{"n_layer": 8, "d_model": 64, "n_head": 2, "n_kv_head": 2, "head_dim": 32, "d_mlp": 256, "vocab_size": 2541, "activation": "relu", "norm": "layernorm", "norm_place": "pre", "norm_eps": 1e-05, "positions": "rope", "rope_base": 10000.0, "rope_fraction": 1.0, "qk_norm": false, "attn_scale": 0.177, "bias": "all", "tie_embeddings": true, "parallel_block": false, "init": "normal", "init_std_qkv": 0.0625, "init_std_o": 0.0157, "init_std_up": 0.0625, "init_std_down": 0.0157, "optimizer": "muon_variant", "lr": 0.00948, "lr_mult_o": 1.5, "beta1": 0.95, "lr_head": 0.0104, "grad_clip": 2.0, "warmup_steps": 200, "schedule": "wsd", "decay_fraction": 0.662, "decay_shape": "linear", "final_lr_fraction": 0.0, "batch_tokens": 16384, "seq_len": 256, "doc_mask": true, "train_tokens": 86520000, "steps": 5281, "dataset": "wikipedia_en"}
Each number is 128 + 32 x the weight over its row's rms, rounded and kept within 0 to 255. Layers, rows and columns count from 0. Numbers have three digits each. The size before them is the row's rms in percent of the matrix's.

# v: layer 5 attention value, 64x64, rms 0.182, rows 35-63, columns 0-63
# o: layer 5 attention output (transposed), 64x64, rms 0.184, rows 35-63, columns 0-63
# up: layer 5 MLP up, 256x64, rms 0.331, rows 0-17, columns 0-63
# down: layer 5 MLP down (transposed), 256x64, rms 0.0877, rows 0-16, columns 0-63
v35 105:123112090127131151102154119128043129153196143147105123194093142145095147103063130088134131129133098112104130157101116123112134077143149148109173154135144107122194027089171135136166140115142181
o35 151:118123083107121137101147109141174119105166095159146097136150054146112152110162115145102107123172141151162124135127110129125105201101087197118058116158170118165100160138106085123088109195179067
v36 115:148147115170102140108176116077135150078165109096148115148144145167110133158125102098161118111129089140108122155116108186123108116106188081119135152176190164086162153068082084040169114120115104
o36 102:118203126165160082146121145169156068153129113144105155121110116102080090151035143132117104114153100113151089115157188111076126166130119121119157152140056118220128145128112124161135116113131153
v37 107:163139179139059118116152111125114140171131110077139091099064107171149160113091093193119104106157110131103095119085187208154099144134129133157055178140161119112147105111133173140105100154144116
o37 116:134155123105111130143115113139105092135192153141096150125185068034125081164146119128098121128108090150146130071155153082083108141122157161101128182102155092101190162133167080150188132131144136
v38 096:151147134185105056143117159130110124134091036170124096136148152143096111143112184115106120162119167144097105119107110150118142133145055106170103130128184204166111128159092200116097130145111110
o38 104:134164163141121132162129222114102125067114105116093085126122170124099159118075128165127105120107159147187156100125158171105121101147136131130205136080186053110121136115147150155114127084079105
v39 108:099088175118158153119152106120176055082149103143161124106068164131119125126102110127099161120125096142156085124128169070140196135097127113082140153096102145127168173118165115129161097058200114
o39 103:099157133118149093127173137129093138111139172148167141141098054131107095155211065168118109139141095068101137151136100199089196108093147062135112130132113110163147118099129171091134150157131123
v40 104:081104138151147113114147058137190171084130151117103142109185153101098135108160141120085083079128088170141113158155150119163118110121180105120199118147156126118193164081156154123100093083126177
o40 107:192081127160113126201090160113144166112137097179164114100107074155124083149092094172130086166097143126145172088112139123139155125067106160160116128136150105110044089172116149140108127169146116
v41 102:162133160142082133115128096155110156138149180115124130107162157146146090130154174142104147087125207088148174186106080139124111097156112163142121084091117085157175123058162075103060116126092139
o41 098:090173145108085123158083132106126144133133107098154115098108162118146146122143121113127159144175160115090140130120094070129150112050178151117121138149067105087077160099153107176175112165227159
v42 106:156129134107091149138122149190131055123154105135181136116120107129118084138160142154081109131108175133075185153144132104186160099097088090119169104194159126176109092061189107122098109123111136
o42 096:082125104096170127136105094104120185106119142087092112136146137130127156136153129203123132178137083090136100108145124204126154179105095154135074204152108081092140107136120113101151159082199112
v43 108:168072073120128163129171146164201081085168147152130126156138118094154100131145074144123121160122091113154099091152085097116088102188122177112095158109176079124160104117107161156099098186112121
o43 112:107077112118128162132187153108130095167087149136178112117173177123082115108128098104150130138119113079109130159101180125099117188102126099173123074155128100168091134086218126138145082189109131
v44 100:176094078157102169112123173089105107164205079105156145126109144172156149136123129113169088160123133114158131102165150097096133127142069105192134088070075129076151137114120164152122173129087098
o44 120:142144118076136119097068118132155128115123090090173131112162130146160102118168127064138192112152181063087097141151118169081066151118094166108125155159139105133168127089112171129173080167158167
v45 120:135118127150142176154111160153108133106220182150129128152120137081178092172172137129095153109170104079176131153153139082090133116119130159117126134046111103099127115088149041111117126129081128
o45 117:117114133138083099117143112159180162165116152100173105133141147136085124100166171059150176073130169113105096191098084089128156097092165112138086140186085124127118137128137067139130120124196168
v46 112:147117138089138094129179139150104085122074134184133131128082118125165137154094121098139080129120104179159117077094210127117091126137113128140190093078139158158127077146166129215167105112130097
o46 102:156145059099143149088124176098169157158106115109083132152192136143115100133144080114129159143084110055078157118112148149060163123150159110143070091197115151107128116123121159143158157181115131
v47 105:079119123187122064103108089132067120107155182134106177139105116124156135185167182136129111165126097080148128065148098185135153070066159120124161144129119133119136109150112186101151135100168110
o47 118:184201123152109141113119152125079119128126131134124112114174040111143164141131090143185056135157188112136098149084097091176089127147123199088098144124156086134154145139127100083117145129137105
v48 104:119084166116151124148145174133084112195169167151120144148181124189121152122098143152041132170110092110099143124140094133131086126118137081134086092138118080173054120188165093136117147137120102
o48 085:123131083121112148074145096124161079138078118080122136185120149088129154127188115169202097156128116186184133107143119106070178120152141161052171143088123137105133095136152152103120079121134139
v49 117:102069087147147124083143106155147130082183145109152089128146172128156134155112140155116150073192057079108111134134120100186137199086167144100134134151154121074147145099076113134174162122100129
o49 090:153175151106186059137113164116112127080105184156156145136067112110128090150170124092168160156175133110085162127086168053087135120134098135106137124123097103190156140174152122138135097104125082
v50 106:156112183088122152144132141183130111120139081108189123091086191135130063165127161129127128174185128147071104123154133170076108134107124083110194082078115122132149145127112131115176151073100109
o50 108:099183106088163105154094175108094122100090095129090124146133127125151104088144083122141195119094149063133151173111094151101125113095182142168096158116071160166140116130158177143169106089155191
v51 106:139118161115110161123129123077138131109118069121118115156079146157139096112061121125167163202114117137073057115162134143195195146104180102109154083094083160117091120110145160130150152113156092
o51 101:093116085146213103076107153152059106102133123102095133177144095110179125119154130123105058146150114103207141171125104157099098119158139089184122136157124126168158143103106154092120180141101138
v52 099:091124105128129095167134162150086147113080166149161118130101091103130122067167070154069147168167139134174162076081117152122079197200136119072122103144130137115155128136082103108126174152113119
o52 086:178144165124124110108150090140109079132169132166071102131105207141126087141153161045174119163114111121111110158141129161159143076093131109145129085126087152160087165168158166149118105107061101
v53 122:115132128199184097064206096101099095139094093115141145197158155100144104157144112093146114128147124119115121086144157161144088124135114054081156130088091095155153130146168165109151181106123133
o53 123:102153124119131115117138145140122134077135114089176117071108118114109139122131108172138129147108132066157147119141162164117149097160120190224071107163148136083107171085164125082086106212096147
v54 098:067153140105083141126141115135120153179151099099109171157094155088129120133143127128169079129131127189115084177159136184139168120062095098082124107066165162108131188131118090201109114115103124
o54 097:173113078144157141162121090090188095143202125166122126101135063106124104129163130089111145120152088097155172154098087169138141151126114109102096171106081146097135093133140171067188139159094167
v55 114:133168164123107129123098214132097076195067128120133140137120173135077057125196139145119150065078133135112128135176147126168146081111107116158134137080133079128145131145125172133088152122112099
o55 130:099109133138060149160201139123172113139189112103149109149108102104129166116154166061133179159119175107124104132107115134073094135154111202154127155111127140086080123114122085136073108185097156
v56 111:157186162150085186124124177115067115153114168113146139139110094119156123146164134092154114099133113133120162095050175109153118099112110087138090139116089150069083155137172185148162072143090096
o56 121:108107145175137156099104097146131106160136163100118133081168085113176110151131138065111175105129144136207098137180139128079126101184169146083122161179115108100134063115084067143112147164114151
v57 113:129151116123181081141178119160128087180098137148138196093167149131140127180150104166110114052154068120129120102130198140087134175148119097146140168128141104090138117104112153100130070081070116
o57 107:114171167129102150133127093089162122153074150133148134116079079086085106133144086071112141133054146134073119154161198123117106156163148164128121166100142150149139122182133092179160138106075183
v58 113:133130161159118105100162144112114114165139151103132118131142177116094072168107132078163099092112116149131113162123173176097142123170102101179199109047076170056194128115121160111156125107128115
o58 105:109176101169108145155097173142150104081104121119178137084132103114180133072154126051112172071150199113151117107130163136113111117077151150188088144172130104137138129114083122145079113156129176
v59 106:148122150115184093110116135053102142147089179113142122138152151124162120199118105121141138104073141179098163109086194160151120127151107112130171084077085062154134150141116166124122149093098066
o59 112:115194177125087094138135183136131165169095108061094172086164154094154138121172097099137146163122117106156136108138147126095123101138157083156058095191121151089074132108122183137127140111086153
v60 105:099163158125179189130102113141090095166120103104154055171097118118114178124142126061107139169129149143114164097117149060119179105094085106113141147115162123155064183142150137136119162120159071
o60 114:138079122162148062116159126151163187124154170084104140119137089136139101083150144229140114163133155157150107148155134187133088105137130036139113130121108129086143104106139152092070140139108096
v61 110:098075140161105143112167106153105108121177123101125071140170121162128105122087143142088093125139082097157107131141109076088158170111180149163161041109155138126104176156128179142078134135197153
o61 111:174116099168163113140125131100120088072112129120170140135120119104164162167167117147210125146096189109147173107100087124118111128039111090141150096093086127183192104096128111145160140144088139
v62 110:125127147113129145161159080110126130109124208082052244109137121160129123173086073148117114152147195106145147114094133166135074122173114091087146099129128107138115126155111153148140128100109139
o62 107:112217091126118139146115147120113133161108056150169123122145144089210131110098128103124083097128094125136168096117158134153128123189153198120111087122108131118086071156121144150188137137087078
v63 100:156136159115122078082101146191097120165137150124147138103162138169142130138160091118113139141108089055111146154170178180141116193101131113095151101103063084106128079083124167176067132147110135
o63 107:068127133145131204114072128127146050139055129101136175068116114115149112137139111091176135151135125147116174150093107094150068127158140194170127166153135090122174145104109143136180124110112137
up0 101:153093139098158097138106150144131101094145112139147106128104096147170114110137130106141083149044175163208126111120131059123182158167130128168147096080124133101085091157139223102139107139143112
down0 122:178173113110159099158147102165171159097144150171080135134127119136148135085113147119124111168147109126152118151125050078112171063104093107118158095158157116098138062105082202145135146092182142
up1 100:130073089148120145151132132159094105130100112102183136169112151152174098161158106130084118092131129104113088084135216109200133160173121189084132115161158117131081122092115177123167071106132112
down1 104:109132038155118109115147115089119149130106088125184133152134033096159087179147134140120130149201123146187118116150183166093145141163159083127115182118116131115149111108125151119102093135070136
up2 099:135114199137161113129118115203109128153194144083127085128091145138137167162120102093046106145179134080115133138126164136122108117161117137191135146105065175088119124170137113056100141116130122
down2 087:128086156124224121160085144129096153133095109139157164153103133157116154163137093164163129092113126104192133146106156078143094132065126071083162145120087120119076176157114105130155108130190093
up3 105:066109118137139113129080123167092175089122138171140151115072111210143109094157198137163099119101207070159112125069130124141184105105152142122167128131126145144162066099124120113110125137126146
down3 109:087196067111057159124131115101170116113113171105093096134090171131124148133109137128086113155149130145172131136133041112138132177205109144122136147148119113116102182113162111130167148155146056
up4 091:190062132106088147064127127134169083110156078118130141143105126157113132117151173105129098155178128181115158202126129175142138095130104109148078098133142073138171156117135098140177165099072087
down4 087:133163149137114159210122124110133066162091099152117169109220166118062127119108109109092103156117134105130138148091121081102142153135115109070146155128109110110120154214115086107125164182116136
up5 087:116110035116123155126131129111145145086063072119119141160087146122081137143122121068102134113143133173166125142138131072128134165165155191112208102114145114173093117180169130096133102125114179
down5 083:114107126136151121065155102173101141180108143090146144121178095110041079080130137115125096121154142163185170171123174107183131128148142096087053161165134090132090150149126143100108136170118136
up6 093:093157136136157119150095087164080154092116132171155152160162136135172154123132101201162144078099130097096184133099120164148149091147147126176164109076100099072126129149122083087089057161127097
down6 102:188107176108140105132133141107136143133082191145098123124126122099079124114130144119138044104124134153160145151122200080108105120078100087123122076141091180168088142126173174113114119161155202
up7 090:167181121161086095110134093141067131138130099140143142187155134081122177154092167152130130141073147171175116118100090082115170092084121124149071117156097116076121167190108118118146088118161176
down7 077:104082133122165167129117120103173078119126138134105171130108137127164127123177149148098165078123170096102107116086176215162088147146130139107108191045159122145144062101105142123150152099095102
up8 096:113108110130125132118077167081140112125073107097109125104148098160113101201173140113124120113091135163139108147114109160106148175111131163177073202123192135103050172155117146105171104143157079
down8 090:117061153162137123111121190092107080102110163132105148187153140115118144149061092126112134102121146115128158138140157112105159113149132106128148203165091107078113165211139090137114066175083124
up9 099:102107099135167188146176181170131143075152108168141109175128091135093138095139074137155119065169115135070117142159107062106153148151116131141127072098111132157122098148138092110106084167145198
down9 106:180160206154129109123063108153063133154088142139139159082172193153077112160133107113160129084148159127124178144092167093126122117121103147098170095119156121131161121129093163097122099081074148
up10 103:120106149172173185121112087152082114140099164128122116124110118079078164171143109149133163053162089139096128134197152107139183111111115145119117083037141125096116139083182160123163125125108150
down10 110:094054078111088133099112109120143122105143120146170120087178076145074123182124121180122115126051139130153186100137168160118149147144117093144173133085184150119149180129157131139112126164064116
up11 110:095125082102175131133120154169130147141150137139094117170132120087114193089075144131126146081195120126102153151098075119119197119132135094076105089087113153118191189111157143157129128080184107
down11 095:153145134114043193103123074099189129126166115103165110107159126150139195156111183162120132125101150159127114140145153106158138138106081045103117178111119104160079158109131133141111098135099071
up12 090:147124127106151071081148085120109173144173153140111124119159119077127161141092127142081111093113128121125068183146088117176123152132081110144095133122095201169160104186117116130172069110163194
down12 084:102075154161136141157094215103152133144126003129172168112109101153138110115126121099132169146091110128110121130080165125124139208154129134116153098116143118112131084098135141111129140140092194
up13 091:143108156113121187081198080110087154122129157151152160149119141136101083112134167149110090112182126107145095094078082118168134142117129175195142144090140175080105163115191091122099100092091117
down13 082:145141101153192161111091196124149097139169115126143148139110165136130120108144095198121134099098142124090100125105092169111116165147167082121139090112089123203163106126079091151175154142054076
up14 093:055131123168154103121126170157137116107098165149117193129079143126149177100097081121124149138103064115082132151130099126214109131112129107146106144093154089091121111175112155153172138103205166
down14 096:107069162124112113125099185130076139164146060149050153071136137132114136138099158117104160067126152111079114101111104177191072103159139153145095121140155111161162148128152165115140158177117160
up15 117:184114077147171154090110108116147154075084127176186154143107116190137127114111126156157086104145159116099143153102079110156132141068080107137125118080112106179188116156137131110152084162191101
down15 114:152180139078109121117135122125153139081117093116203127170101231117090146142112131132157117148180136149099143109117065101148160086099130088085197116105099117154154145081133120133150142136136064
up16 102:149142136123112118097111144140181144124122177138140130116135143076168127112093083120156169158146185100144073159169150079100104164089112145061179124129141147188184120148046139086086116091109114
down16 082:115105125108174125143109173150094107173090143104187165116130082149133081159135145111083099124117152169054116069060156136160104167129107147167074162152147104130182128163118179135158087110094129
up17 111:224052134144119181121119096130102071122161136160141138168122156132118134124106098211157120098167139094165119136070146109084176132076113111106126124147173120120125139123136092169130072144087116